Each number is 500 + 25 x the weight over its row's rms, rounded and kept within 0 to 999. Layers, rows and columns count from 0. Numbers have three digits each. The size before them is the row's rms in percent of the matrix's.

# o: layer 5 attention output (transposed), 640x640, rms 0.0336, rows 511, columns 0-127
# q: layer 5 attention query, 640x640, rms 0.0374, rows 512-563, columns 0-127
# k: layer 5 attention key, 640x640, rms 0.0368, rows 512-563, columns 0-127
o511 090:446505506512487487476489506476495512484464478490531529503454471527478535493485488497495540515512475465537484498482520495458510497510459493515521490476492468498480493525480487508548485540466502515530550493515487464538518507509476499474536454461509489487529495519505505494471511433486528503510506530479472524511482510489483505556527511504487511479498489516556507462481489526511501455505
q512 090:517484492474504522503491472453516548498515528460514475490489502496491541532567512499518506473476464458500464528487448480519520502498479522528557466459493506483477515495508533477517475486500510512545547473536473497503540504452511482460471524473522491535505521490478469488506521473510488524492497513542470472519511498520511444488484512474485491492478448455497480514501514479522485535508
k512 086:542560438492539488494512494504496489491491545477495501481505457477500487494533477476503491498479513478518481487516509506482498466520516483500532538507502497536519520491483492486490492522477539508506515508491524470484500554508530498504460505457494499475497491499545485515539486524490485505485515532477498508468513500535504502486471443524505510510484508525516513528461538523496503503446
q513 087:543465490518515491487490516533502481515494508492490548479541510492471509465489483528530493501520494495442521492472456468466496522485486508497501466489494527470498442514509500504509448471531470507509511510520507494545492481513525557463510524544531495493536492443478511485489524525494560498450503496503508448506481513513470539510489521522561491459510495511478523493490477494484520476491
k513 088:476559531479482471507497474504505519501496501460502458541521533501498505517519539506501517561461498486514414516545514515468548528513487462505509476492540479534485504502474518514486537473517536466558543497513472520497541512481501491508527547474493523547494501508482516487460496513499488526534490487536492505470492508508513476512510494453516490494503510450533477513511481437509494488524
q514 086:522517482532531515482477515527435479497489495540535535497541504525511515489453492487531485499549525501493538458498535463447469494500523474476451506517491518536529456488500479517534476471495447488495509499470510504496437459498509520493531497526528511483503491487493497475506522535526530491503452502475533473517466513505487543475519488515504533492514529530490480480529483533476516492522
k514 078:427491567476503482534503488507488534471489493535508477542485499528512496478483488513500553503533486498503494538509485529508509513511510513482483475511499500435513508483530483471510556488551510463528507496497493467546483488499473480497499518512470487530523514499454530496484529517542506478513469451522499488531486539484484514523554546468514508465497489480507510523510504472491492457496
q515 081:519542502464488530513513540483502485491502460521477498538491456500516509480487567504464484535475518490520485500512543526520479497511509482486476520493520517529447531513465464507487541550497498510490525475443515535445507477468458478510486505474499488479491483554541505510524460505497492510525503507489494561467511502529481525508501489504489538557504516521502513531490500515504476503484
k515 079:486492512484499472500531512488486512479550514524521493495523487512526494476485459485513503475537510519530531508486519487463473535468469544464467494528507534540478479515495478462492514495506446521477494511475524500520455478508466490518504475522526464486487515471481459508508497479543482475478451504477524485475507519509489524490507474486494498514497465521462497482528500502515546485515
q516 100:486470500535511512516461456489517476525497508497522520474523527496484490521515462532528513491496494502454509467495479438520489509498514465475493484503468521488519454532495506493514438438527498488460495480531484446550456481497491508470512477524562514489496494500476513484493513482505549522456489485499480469513494539504490492504511500546495492465467531514455473505553546512504503525541
k516 091:421509558488505498480468501486498512490502492509511462522518535488482483504474503502490536548502508462524499498561540512493482525488430501471481460477505424501495494485499475487508519493533539489540508485473476552508479524448456506511501505486507531503495471476466478461456490572512492497480499514506494497569504523541468491527532480491499474488499505485521501512536515490511493487522
q517 078:510527482523489480466489529487496477499471509522475542497510480524517495461477514482526480543516488517515511498488514495489505493515508450496460553513514459502514483464483494535473527510487470512455485519465520486480520530487488562533531525492476477508489479503527458499557491559513511503486515482470539546519506508511485564547499505500528521536514544564473518498482475523489489485535
k517 081:462493508535507543514485525485502443469495475515513482482489545465506512501477496514526492473520543500483520512510507482487487498454514515476501452521479503507478487545512478476498490451512519504475512493511473446502477463491519480506517485527547494502502505444478522486461531537517506532520457496554495488521462496485527515443522498524505530483507526524525449460495519503472526479500
q518 099:498498519413480480509495500480509471538528508496476484532530469470512500502513480510472526487528503506463464510536453524491490486469509431496529481507485508460472540503556489462527529519510506527528559474491524507528557488491466502526471521478554533486494490492481557511498505460485543512504501535521503544458499514525473489509500489538526499487491496532492555520506516504458488451466
k518 102:481518478515494507489493513506489533523495514503533529497515471495498486521499468479534530511474535517541504462520510472468518485479458471463437491478535507561521519455471512491477498473538494491512491470480485502498451534514490493500451487478555485521497475522508513475486495508514494479500506526503473468468549497456506525511512473467450506500513521468509471479551480504537521515476
q519 094:466473555525501472528522508497539526507515543520516500516520510549498495480552483480484528492496468488511508497477492502544486491484489531527528519537474462478500452522513482473475470529522485487516480489503528473522511507526455532472460491444499453511457472485478524525494500548475448492538513493508459512497522496544492501479510518517548504464489517486508481503507518498479547519512
k519 091:511508494476510513505473495532532478488514526512510485472540511508527492507485473507491513503490518483475524492530462501495481519501508493538493489511510559490501516480496518502501499499515502445475488461502498477536502491493492518481519524482537528484481530551507476499513473429498534501499525523490527516483508480533509516509569510496495463509565516521512493495453547504487452467504
q520 072:468474459503517519524522486513522542506553506495507476457492518512485504508552521545486507505490494488498483483496459480543519490485518537517502492486517489504470500516551515505499459479518494480467501477527499464484545488493513472473479498473508470469472532490494511485499469509469495470512461517518473538531501490483505489489526498510507491458478472467499479509480516490539484501507
k520 072:490499522439499505502485453472510512506517497502467536542486498514491541495501495465487491564462489459548517478526459522520494478485464498516548497463529468495506520456500514474489501531516528484500533522522460530496511508496522480518489475512485487513497492506479499522511506506467472498515525504491493460544490508509495552504496528470465473529502501494489537474514480510470490509469
q521 083:492469529510509493500489485540472507489500512478541512450519549586528475552513475498546512503490508524495513462486497484481509509538499519454505509534503484502537462538488499508486487503511487482482459486488486444538493541530505570465521433526493521512479438533494487541488526528480500567454499515451507464552469468494509508477536503518485488491481528516472467471517517524515493518483
k521 081:477514568488524499545494493504508508493511468523499448516512519511503522483469500520545539494552462489471496470536532506466478537496527497482477451519457483442447485499493505516527541478523530499540522486477469526485471445451472496489522495506545521499523523468464509440490505496539496537537465481482520517471490537487510500477524487502506527491495505482520501544502499499500453520504
q522 082:534542509482512515502486504439444486441508458531490486522483489509532489446479510487486496513521515519485483538548485490505520492486478444478501492479565530519490561477490545516463537536449516530498541485502484516440478534508486551523499477473480491516518515490501468508508500532469482459488517486523492517505503500475484466524476516508500481516510463509513497482468509507510507495508
k522 096:534482447495532495479500489500512482523507520466468493479481498515482502491504489477495524498502509531508544523461451508530513500486524494517517546520494519530533506507501483497506447476432474517436461504506511462539463485582545599535484476535504483466512486503476517552510488499456506490487505476463471494481563538499505521482481500481460489501482478514523481487495497525500526502496
q523 081:512513505451480529522544526509539521471508527461531500523512483477498529490503505490488476509518506459528507495503475481517493461477455496531508530456496526477472502526498522471539481510510517509553513512498520533482570453458529463464497551497500443511523523461517537529516474499506452493545517492511478508524521486518545496517497519461460515531508481496525521566451463518493479495467
k523 073:548485473507481523513533502512496511506541511494516503486481482505514517503536466485467462532507474491525514481494477483504507450497457490511511505515504484488550497506503516521479469523460516496477488523530493493518508545507520483531468489493460467531497496495495543506529503480478480498485522498503482519535512474467472494498542500497461504542516434488453514491506532510507504528488
q524 085:519490494472454508552518514475496465474472512496503486537472469496545501460521496508451462458545461497500509517502489456507538484499443434495514498504535516448479492499474556520459465525442506492510514504518553478463534508526516533453472516507472429517517468505506510499501485514498489511483521512531461510487491513492526507482461485477522490531506481493517490515466522508554531497462
k524 094:535493466522504446505497486528534524479503493463480508451489480533519514514488452483472479539511456514497515503487465520528489461509532477548574531492497512481544480490458518510504483514468528523470501482554461484507507510510520526531534471455505508501521523480521520562557492476466496496523501532475530499499505495484514498509515526491478490518498501527518521499465483506488478530472
q525 102:517503507503478497496502502488515553516536557469488483489505488521513499515508499517534502466504493435524506499479480483489514528444472540498506421458503545500502532473517526486468509486512461499502541516527515457487496493521529496459437543513516497521495534515500494511480491477491499487495522503536454495469477469468527468452463476540511495503463492506514477479482475544490501498519
k525 091:478507493511538465477513547501518497528481517503437471471475515508431483539479538470515553508515520550487502520471491470511489535478491508492446470477512493504499449457483515463465489484490460523494527491495530476481497471565527503506513443471511473497521443513480497504480491483515454501512453480477480493450500524505456548488458506505476512476503531484554509477514516517500473561483
q526 086:490455510522500525504523424510493460492463519518506503513502510509490523492511504468510443459508493489475525495522492475472516515487491481488497504519474511514491492526431464485481461523475523519495457495522497498467488495484493523522527505558502480504449553483492451506488524524510502516486528459517512517468486502519546525460496507503500518515529490508484446511485506515531492467508
k526 093:499556459519515455529475492518502464506481490480481463496488558459486485503514490528523501493465505492480516509470466522509492506553517492501543511497513515479517475474497515449481462482485482534516528490506519470517533497512554536487527489535530481489519498475496534574489495540472509447527496516525495486455525500543508494538482469531514551494478491477487477481492491521468465467485
q527 082:528550510486519497513525506468501496475521494461492483502530465434548503488478493498465486486475520488509439527546523468475498497516476489496531470473519488466501526422484533495491502499497514490539525506531498504506533452436507490547517529477535530512494514468505520445542506480491519475490518513510497516492484515478499494518514492503494520550504498489478538510532486503492445514512
k527 078:479470472477487519492537520466508515509504506485484497478441542487500502539506520467502480556486511475523522491482486502530535524501483530510510523463542500496492536467488527511500484530506486527508523532529479509531495504500543460489458473528503513541487542534489535548494479484455434510466510488502492515476528497516509520560483497517468486502530485481469511500461503512491487519448
q528 083:492546528477489490487493502512456480500520481478478476496508479462540511452543497528504509497526527524467450504528487491484488537514524460500510503469507478463520488450494515473524489497522547510520579461499497521515469479494536535521502519488561513534512484471455498468500541479493481482512459529485487504472534501493480512476506487515523525495538471495481517468503510564467467487509
k528 092:473506501486501499491496507500490482524539479442511501520491489521461479516479549497496501523472504493527507485525508504476518520481452493529518499507568525516491486484491538470484472497501527515562517502494488522533485517503485496515479506501513467519505523517506491548505460478510498527521495487513485493493520514513479491533493520473493443499512492485509500482500542496464494475478
q529 087:517506514473513529494510507506527503525519512491501460497494508529545489496496506515522511481484517474508475521507505475498514489463483537514507497512502485525514464503511508512516525493493515482493499551511524462490519509521516470457436465483508515477519498508484469544480518534494468510500487552507516488509543517496536503458517503510526507498478524518515494491488540498489527529466
k529 074:489534504508531506521484476501486500512504512481471485491518468508471513493469494508516494500507540502508535525567456475493491516510487492493494528496472544483526481511487485522502487492475478504502447486480496511493499482538491584473524512519512507502472481465479485456560526508475516469489521511484537493492486520491467517470499500521515489504490467529503495445503480502503507527516
q530 085:508532509494509524494516511530497534495470497495462470554495474439529522456541502504509484483491533492480494528500477494474507527504461472521522511445514518501467550485498501511513506498522558497561538464539501513495504473515490497481485537472521462471512524501513501515539521477523491477518540500512478520510497487529481503511477485508496513522496467517530513481483477527455444505524
k530 065:486491495511501503479530512446490488450510541443527492465480545514484514529515499456456515524504492480552474520485514526492505492486442505487547525519513527494503500489498530513470478522460515538470519527501526511538450509490529490432449504503475486508497495535504511445495487482480482543521497477516505490488537474581519501562512498516484490481499486484503522467472487490521489461533
q531 083:497493493523489513531517513500524439465479493484487547522487480495465488512498498494502496518480494530523546460528473504510546441454517479458481526492509515529487512559509518509479481484488469473493486492518466494480512513470498510518506503504489453462484512463502461478538497516501510490485518494501493465480467504482482473509476478547501510495499467530480487515516486475476499499533
k531 110:446501547489475534514443518497488481514481455551512535508495504495532526480505525490523514498478517504465524521484490490487485501476531492511497529512486494491502535512531505479474547488535498504514510520501515460441500507533495506515507492486490521503525511497495518499468509489517531504465513452507509503506495529460455489474521497471497522470509460500536515486499494506501490506458
q532 081:494513505465537542527524536496585553487476513505489481496497508473559550487515536537454480512492502490505487521480526516513530529505430513547528539428514501453482513462523495487499513504516528499521518513519510504522549493481498463507442508487492484494527483504476526478490502491485501486504502528544501490507499514529484486515523481470480471518478500509514535521497482487473461514483
k532 072:546480499522447476476533508532468522511497507485483507460507453519516482487540490516441494502514517492571507491471486531531507440529465511536554544507510518504522481531475509495465468524485476444506436490490506510456529505508492479531485462520457489505499521478534477476527490478486473449501551494496548484524515479474480517502491472487496496490522487511465496534485508520481515530465
q533 080:491498517493478504476500515530480506518554480515557550477491520508439470546481458494507536505502480480504521469461494510494539476484516536459459523520483482519519442547495500507498502464508471485502430485480506491495494460529478491509481478540488555494493488451526483495473557504492489508508457524474478458500497484528498486462542470528510496459493499500495489525498536468492511507471
k533 098:484502539508521483501473513513511484511502487509505480488526491485501497454462518534501519458535508525461515452506500496487453552519566476462491467539505503484453496516522507524533552481548516486521532495504528495488479460492472475508524501517507511484547492473454489472496490517517520506470465495520534509460457505518484503475536507508550487506502530524472517533502530482506510473499
q534 092:512508513469510544530532478450484444502503465503524479488494485467506484508477484522487468473512478466503546512549479484463451493492522481479500517513518571465457503483506577467500477513448494502502502489522467463489494465465522484482553530539518519513493503507485522512494500458463461513490487522538478475475497486515535492483482504515473485521496462513445500513535478532493508506515
k534 086:475530509500481510517506502482542501496501536558562492496456529523483490488476509458486518547491514480515484520523463443477508446509448521512492470455500507517554490494495503460498468549501464542520494502537461505523548529508506496541489498526508512497465488515498555516510527527519513519490480531462480483481481559470501506493499523481509498482529477477506431516513520500465495490460
q535 089:452529498520493505554475493524480530510488555539498487501505488504529514479474543491524484502498524487534494496488500497504483483489533521542506486492518487501455520514450496523451498510511479461491496475506490502483526449495527494451504509462482424503511478513538488527549502544510490510488507508509525507523512499467528510485552472492502501503503517491529472480479476479515498527478
k535 091:481492574524490489559487478460522473519500489523500505489466518478472517483528457472536544514498522502516502512459442483509533485506524472485512533521494493470466489493535522533525498514476501513528541488547505524481473506527557554461551522470500485505530528485495506450493544467519508490513455487466504508509485512479532488474479510507509485486485499486490507486479468520485514503485
q536 097:539484493502523493493512470495478552496508508519500492489485504480510487506505520509510463451512487464503502482525531515489473493457511500505464484504521512520498472531501470519517496492501489529525498481521490467480510502467537476468468524496444500478519508521520518484517537523470539477492511512541494490528515490517521552504449503523509471550504463512547452542481503544519534529540
k536 088:504458474505499481542503439538503566477500514504523487503526470528546462491524464467474509496518479517496456540525495498540458484518545473489537523511444488469546498520506473454506491479523507476467480534526493512544526532546465531465523478485506492480487485445504503480529527516498509480493510511487516500546471513502518517537476490485482506518469534525467483527504478505465498473474
q537 093:539470509473557471500449512510452503480475484488555536542506527506513470516470487509520541520518527447485478524519516518495470466517496510524491498511471558499497538547523511507528549521507507510539501491494511472548487528503538515477446463527506488504472459518496534505496527469492501441494497503461517473477451544503473460484467534478467528504538495472512492490532530501499538512492
k537 102:457462540481495502498501520494520487508478527506510515504526524497521511491506440501478468524496497520462498491520477436479480483502506501477453501480469504480522497514487467457479511473487476451463511482527512531541488504505488494497511493543536508561474461479503530506502472503514464509472471485506532466524463502471499555530516440500539511506500536513462501509539531478499497553518
q538 094:530490514523496493493501447530471485528504491491512527522494488517456473491515513511486504488557493532488504467494512505474479473480533486481534500555479527532486493560491481531518509488483479467490447491467543473480482530496495504490504515518483503480505479478516497461531488522473525485459515495491530529508476480475471507495520505553533480504479517506474479551480556524462537552488
k538 079:477507488480519491539487513505459519490484490466512523487548506510509494486490512466516497486520468511495494534485454479491503534489526514502512517531469486444519506482500486493548527450507503487473526502557512469552495513540530471494545498465471526482531518519473503536466516493479516494499495500514477496525529512486486539501494548496501452492492472537523467498505472525494502481468
q539 089:497515466505509499438493510510448487502521516492494546485510482463483499495508456528541511516511483540493477489523455521492541464500506510480449463492519496511532525502535490507510464482489485531499532511532421520508439491502491445516530486528531525496490492492494501504521502513472483505485492491521526489516487487475501496576523496501450486488493521471499492516519532504493518500575
k539 109:503510476468502483529508489471461491447528546498543494550476493479515500548518544499498473487481504474535481506509508502492533524529492482496520484486504507515476513494468519526495504513509511516528517494504440484502474511516549487511509545483490504528500521518516520534467497494516485498526510511482452512504505468484466484501522500453496508496472481484513516500495499490455550455468
q540 097:480541537508515435490508517495482517527476497474469501470496492522526548480515512502501494462471507527537473515495564498531509553510490477514519498511502464525508524492490510512457515528523513474486521495485528503458517505477491568502446482458506484485489467518503497487524509549494464476516522489511516498519484482507493517490524516541506488486512518525504494478465509512455525496468
k540 112:513485491473504539497488491518497525484566523507474474519472519479507512457502474488508527547484517467540456507530518494563513495484484497514504472538474515456523521485504524500517470497466496513475533519487508533512501464523497508526474494482479513504477531487502487454507448473505477519511513487455500515494542491504556504523500465498468475489472548494503496481468544505490447519523
q541 094:515484476487511481435484502519542521525453526476521493487487499509532523495510515493482489537524479501474454496534514513436511502517456511540471496475499473488483525516496516481461470504459511489514500467475513525532474499496493495518518507488484469557490515536469551522457512482529463493483500484484485492497466486506487522567505506443454509495524522514538516489505508469495499527496
k541 085:551458508492503517519496507508489468498535521516524533513461517507500485498532469505493467468531551502482535472446498525522488483462534481485526505524507521454465511499453475524498500503513482495485480518525461563521538532481515442482513534486498497528497544509532494503509530477495499512551453526477539516485449499470498482448535486503505513488483495498474519468475502493474526494521
q542 100:522512491513493509498488457516465471479518493409560498495457493478477480494507495533519445473475514444472473492517498511476482453509506515495485509502479515468547510516516511506510456504504528498468524511517526495464494562506519535476514521498506506530520500455511535516499485544457500511511497482480500510530490509478528458511475536484479557514473499514511518535452463488528464520520
k542 098:490511466528424531509497506492477475481508469500493533462497523539524466515473457466527471466506505510495517507543507466532446470507496529502484482512507496467530483553493512476564540440475521494495518494504495498477489491500490457480542508475471500528466493505496470500522502493558520493493521493504533479479540495480499573506494528483484535509486495535505542479505499485493539527478
q543 096:478473464460488505512539459530462485506494509561483514505483488497487552477543556532461498509509505474500481487466456502502473493505511514517482459480501444478500460488555470489516477551539526509483452533513484487466481481483498499454461516474474477516538504503455485518507533523486513491487487498512485485504513468479508525518500485521475500490515484506529465482448550441496501493491
k543 099:550514531504457476524477527477468456512505549459481516475512494487526453461498468488496537488492498545493546492492493527549549517506507492513525516516528490525500471488538489492497479470479504463528492492498516475506527526528434529446510509514514454502475444484539460524549464534501497491495518476507518485488508485492533511478521477477550501464459510503507503491516504511542493464513
q544 104:510511500501539436511522517496527517490502493473524463481472472503566511547442452505502482520508543510555495510474544503483476509503501535513511487503495505486474527482499465502441515540506490456498505474474481525487509509493530510498514482446480492508500501492516471494440516504462499519484550435472528526451484471513474535520494473505515477460486477489556529510500505504496506540505
k544 104:516482485497464521491489505470473450548542502490499498470507519498563478477463523522498511511504511514534490489502504471574468476469529469487490458519439457500480487463552519507490489498508455496491449517473537503525497482508509511460493486480485490499485487516508485468501520444518501487479483492488514459502504544456492514508480485466493475527484511465507500496497512500474499512497
q545 100:486459460495542504501476465449462484507462499496473544524523456489473459491541485500494480518470469506519486501540455462520474528519504511546472464485473523481482453523446501510503520476544497453514459484470487529499464506501511514483504545503515517502531513443504502510491542512482525525493510515489482545504467555511517467528526477488517461484505490464513490491507524496571538520476
k545 101:521493507490482491500462510514453490520526483474442500507497494507475494509492514507508503495501476504460432499518454497508491530510488462510505523483480480473505500507492471501525533546459540539479516478569448497490464545545486488496472501493506495523502524497505496511528488519513481463511447534500491465495497523488477475517496527481534539493503482483445527486510493525483508479519
q546 106:486517468496530510462479478496488491483543482466481471549494489482494479504452453472524501503530515498495511524564512516488501491507487504474526499482486514502518508527443505474505490445496505526510514509481475490467437497458479490495492515534515450537510536451499548461492520485512478538504497529446468447456529548547539529484499496511488585492497507448500521483483522504495516479537
k546 105:484514517468470527517494536509446493503505507490521522483520526513481473504529486445512502509505496459467512488508489490479476500471488512473514513515509521540500510518476523524525516527519546541512503500503476528512477491474507486536509521520524509444465516497468504503519482479514466515496447501545506503480489524505508473494496505516462529487510486487500498455473518511501473468540
q547 100:499470497502530525493508507525469498495517494493520536507527509509462517501459531492473510493510503481494451526528521461476462506541510510520469485507463446502507461530537492496507516514485501486447501484509513494524509531469444498483479491514540506500467508476429445494486512481484445482475493527497444496508478494484493495511477518475522434501459495503484484504504538484502493515500
k547 102:543491489481520495483535536538488476540514495479506491515495457498521473501510508510516455463495526481485506496501492489534534505484510503477534512508494506470486512443496540471528467489540496483543497545479492484477517493503527494473476482469495517496538483502509497528504496497542516537503499460488499485471543512498504532488554492518569467504513520470533556516501498513515516508523
q548 103:477515490464512505477528462504470525469543506505475511505478518491473453477479493494481485504478448457495534495520492530510545512528485521499517497477498528483524491525518493476567512538445557546559493500519509500471505480500484541512508475549510511487510517478505479525451509520488495531534519519512460510465488495565464486564474511558545447521517512481470480506492494527488492457539
k548 092:471479562504544513484470513526497496494483465499491520461524516542499512482482538483522500483515490535472494496509472510530483510482508529470453517547461506533512483537519502492494480486524440426472458493514542469488478506492425497515479520475525530442469433475488501506492518528530522497500491510500508463519489523454488535479503497496529550502506486517510491493515498483506514519496
q549 095:497545430514500528494480476531480509501523518475493474523555498493473526506514489542490503497495518545492493502533491486537476519493487475501499477492552465508516528510475474483542542495499525490490492489477525527475485503501492484484500515458526489472526462543492519528528421510512517452538491536528493508490535496466531477504473504519479486526498470486481531492481507513517500482521
k549 105:441509518511469486502460517520511464545465504514523513546498529500503479499472495495498548510492485520511490526488514476471479518491466504518487486481523481507450519513522509484486492462525485495472468500469504466461527554487486532488483489499545493548514484480497487493498482496522482509515469505539478495534519502471541531520477500506491491473499453520494513457533490510511502512469
q550 098:514507544515513436517521497505495519471511502516448483497554502547481464460493555484492478475488466489480478490536517474479518566482470504509513501513477474500523482478504539536538513552465494505471480491479502493487522493479520471528478513528483510475458513522490470455458517497543505526479448494502503449525508494499489505500488515483562552517523500520413510466552508501489464505505
k550 101:495465498471516513459518470486501523495454493469458483514512485455512507463477536486484480487487513480470505440521506522507507524537495514484535492499514523453467496498494496485519471521531533533551521521520503520493482465470474511471525482535472533485536511486469484539483496525437459493458499501508500514485504507540485489519439526527465493515525495504539452531451516516486495534488
q551 106:532442478492463503491508498463530458532478502518435507468515491434468506487507544507497457483483489495481512528519465487496506477534500511501489496472458519489494519496515536473492479520500502498475525479526495482458525503518449486574519526486541521471510498513502497511536528524509515493460505500482485509474498500465549542501515514498455530487499435538495531501508493482512469511489
k551 101:495529529490479531499474480463497537511451498523494475511491506526468470522441521487496510494463566507454494471513511526500501446510499478458480520491482499520523508542504459499480492472502516548519530501490490483501514524559449528460483524522510546515461457526524521488501516477498526466472467527516511532489492471502486520478439498535521545513495544513468499516528469477483570470511
q552 099:508482500518496515515498505474507495465484481528476525496509554481484507506492468504481497499533474522514546514533524486534533482515476497489483517517488497477492506497529493466524515484490478532524538427508482515458539493505479525536540506502492485509517482508514530467505519491504551490512539499523489484514495467532512490478496564482462482481518492476469502473513498534553456435467
k552 100:456464488473502511501490534518515537498532504511471503492471508533475497496513522469477507515474517468538449505539500503518499501459452501481493494465560516521504503517497503503498456555498497518514489486534506497529516498498497493544493494513516559478477465521501532486504520522488490510485518543473468514499544509519511474558477509504509510511478517495498526464490498512497497492511
q553 107:508513437531420503441472485488499459516477512487454514525520485499483498510510497513487529489561513488485499490502484502498513496536527463521509513542462498452478520524535520459483495515529496474477518478481497463504455529498468497496497563519523481485505499516521512496515474474537499504528529556481472507455529505473479514504510505517445500481524494545529478547500515484483504488483
k553 108:500479516517485507506470535493525491448505500546508494510500501538493489497545523475463490541510506485513472543520520507510525486479479538523514484499479482508471522498493465509485531463533501553503554537477436493506532520543517493508529484442527522505526533530491492517526521494505513499530532480517484531476504446526468486509516438543489485504487514508532550507523517431501499485486
q554 100:464513501547499490493538521516493501487529506461506528483538512494481464483497509521459492446512464502487537516509557495520518507505512517496496515499521464518477446488473506534477468485540480438460477478531536474447512456479488522511508478535493513475477526532496500511532520517461481514493502497502495511482504504518490470487520544503499507480521481522497502523513507496501518485502
k554 101:492481502501530493478464490495546431535515488477487507523514504501498493487526513524533496533497491462457469496508473485528466554479500463481494512486498547464504538457506529473488518498508514518549468521501500485482487498474489504508503506486527512522465506508476485519520469538485523511477523520481509535494491504478490530504478464526525522488527490489503495474478493465494529531465
q555 101:557522492489524473516520455515533524477529472454541523507520495539521450509575471491511520494494472491510479484481541484481519513543477528473525506516483552495508505514454556497499492506484513494535475521501490477480526511544484516520530506508472486533501493510485494481504511522521524470509502448498548485497476461466499491522486525470517520510518513522453517504477466517536476491492
k555 100:529545480518508525553481487521487521509463493508502488503501503498456526501480486501542460516500436513482497488506477522438518531504501451513531542512498504487514496516444501494567521467482531499537518517517449513533475460451526530536489518461501529504522532511475537471488495491473498515493470508510534526542544468492527475499501523520495532458460497497508489530468508510526482520538
q556 096:463523517512513532494459541507502535479519518502517498545505487509477506510475555523502530536539553519487480506537517496489523521482519543497515477500469459516524515497479430505492524473542509516482531502490482462550515499538489504474514452478437525494484493502498501480492529472500480516490481533488476492490495501492510503499498504499440508492498518515536507485494536484486485505494
k556 095:568503459484474471514534499463502501518464491463483511526506464457551497510525500517447479495460494502506458477514481488461513527521474488488531511522533521516506552511507513507460470513462545481520496504482519496464519500514467515478526547510485499503447555509489519528499494491511505476522562524537510525470552490517470497524524494482525496505564476493520533535496497508473502507484
q557 101:502456537491533549541558464548483518482487493526519470483501479453509522527495435522519468508505486453477494465527527523443512485452502544517454512534490568501511475575523533468480473508495522522483451509512478477512509470478534489525478545533515501538525540486466511536483512495468502483543520491500518507517487519521538467473480508499456494456518418479502508512481492502507468531530
k557 099:482529482543464481509478480506510474472489519512495517482457522494501492507506526495529456528498534470506495512512457518496493475550465475501492463502499479496500521501557505470507501455512537496543538485535537453470509496528502527473480522520508508498447479513496532467510477520550516473464478497479492493472472503471509501520483494536541530500469534501486518485559510527486525486478
q558 101:485499485503518506494444516493500525550479438475471472506539442503543478478497481520484460496493498515448498496513488507549502514498515492479485513481493490501487536518520476460476508455515516481489518508496522487489514514486480495538506480500531478477519530530505476520441492485477510478471510503529495532504518483483477503453449515468523498533498485484531468518460497505477470497518
k558 101:529466462522521512502551501498515516476498495504514504499517525483493518493527503513513476469506509438513478507463459529470485452523446504507517486527518492528466521478484541464529504518501487564512500514510494512524486530516523469518471501520523508491515453492500490459477492543502509518521521493483499505554562504585531500459529490487445466495516545514496509463485489560474508521468
q559 100:534490535500492510490514458502469552465501499526533457511508481520468489495444543496504474488499526489483478514524532465508498501489499476537500525469519506487467540473440419493528501519469467484479538509468527543473498493490518522476496489480491466521523494491481536542508474480518517488471465518508506503495542507477496497490481463482478469507527517489561513511490502544516518475484
k559 099:488500537508511471464529485457563506497488499458434485545452498517493501457482483496465515531515503517551483483521468499488547501454454525513483502503520496483517471488517554495504471513459465500492474490483512516478524490553528488502498493497472484520524478529486485486515503474548529479452516491453478481527507516497486497557536570515484437480483523516492524514502469521509503540554
q560 104:525446475490569482506479528487506477502499456478521511554508510458555526484539494492527499473549514505514467494500444567506504476510506477497471520540479520496488557531514507476513443491541497519474542494485515500502515504468531513471470497531504457460502485506529539473528511471491466470512554511467490531528516537522462501463503509518486492496484489522504485522501513535488507521510
k560 103:493516527539536522516466535492465511452549506519468486509526454504490504488519533514473516486467477504496515485493476483476503473491488534465509499479499455479474503462482522461529504470521547541493484475544520492486512504520507477474484537468511504462505500518522481457496471481498498492494505458503508478542486558532514495488451480483493496454509494520464493525501511542501477518545
q561 102:519452502508518509547470512523482521525506536472563505491498518486540477495517521497497477502480547532518495500524576483478480546529538525484491481518519480527502536483492514550470503487504450509463497480527442507523494495516508528517546451513548501501481488497540498478457478523478495480494541501527510485522444439517526532485504480489458537491503546475487532487476515511537482532478
k561 101:493469468470477519480494489532450529506484532534537504517485508556479489525523541522503485542495499490521449463489503507487544475479488469473570500461536507516509492511482480463458454500521486523500482500501528486477494481494532492511505517490460494508445512488485503461518507465503500506523473455508507544503548496481510456538517502472492466470513468535481515470470509484474524511463
q562 100:497496527516498501501506492492528466513518507501494536486479547517486486473528497470473557499449457468475453525502459486522513497492465474461501520491489491489548539506491505517498479514532455518495472468532487494458512501510495521506500504511483489469485479490487528488525507552469503457510511510524457521516458516507478478528520533512530522498492500526470549531520490492515513507486
k562 100:532509504491524495476543527496489530528476501531512526522493499470543496526488494517490459494485522545479515499498441462513557527514505459472511478491473492536517546514506457516507489433474541490508480497517514476423475504461529495458507479478486523468534515513535448516494427471497536564479516512532500485544520489515496517461541469516459501538518488483535474521503484511495489487501
q563 102:543542483498471472439518504538524574512516470488511477506505484431544455476504506506494492533474505507508456498525482499461527510499463538499522509483490535525488472478490493502481497479518450475535512496504500503528491530518489512485476480517484544465537533502513500468489485495474498458512493521527526517515497481514500470520512447458549504489518525530473524552515520516507531541553
k563 102:482532479545495486492492484474496495442470477521515509474522471564472504557500504464504484466499527530475489496507503503463495495457545500479497460502474478488501518527532515510534550527525497489484474543478477516461459478501472503489519526556494530528497495530483453498474540495491457486492478533487509476493458483489524521481505511515504473528520467500517459524461486523506538486499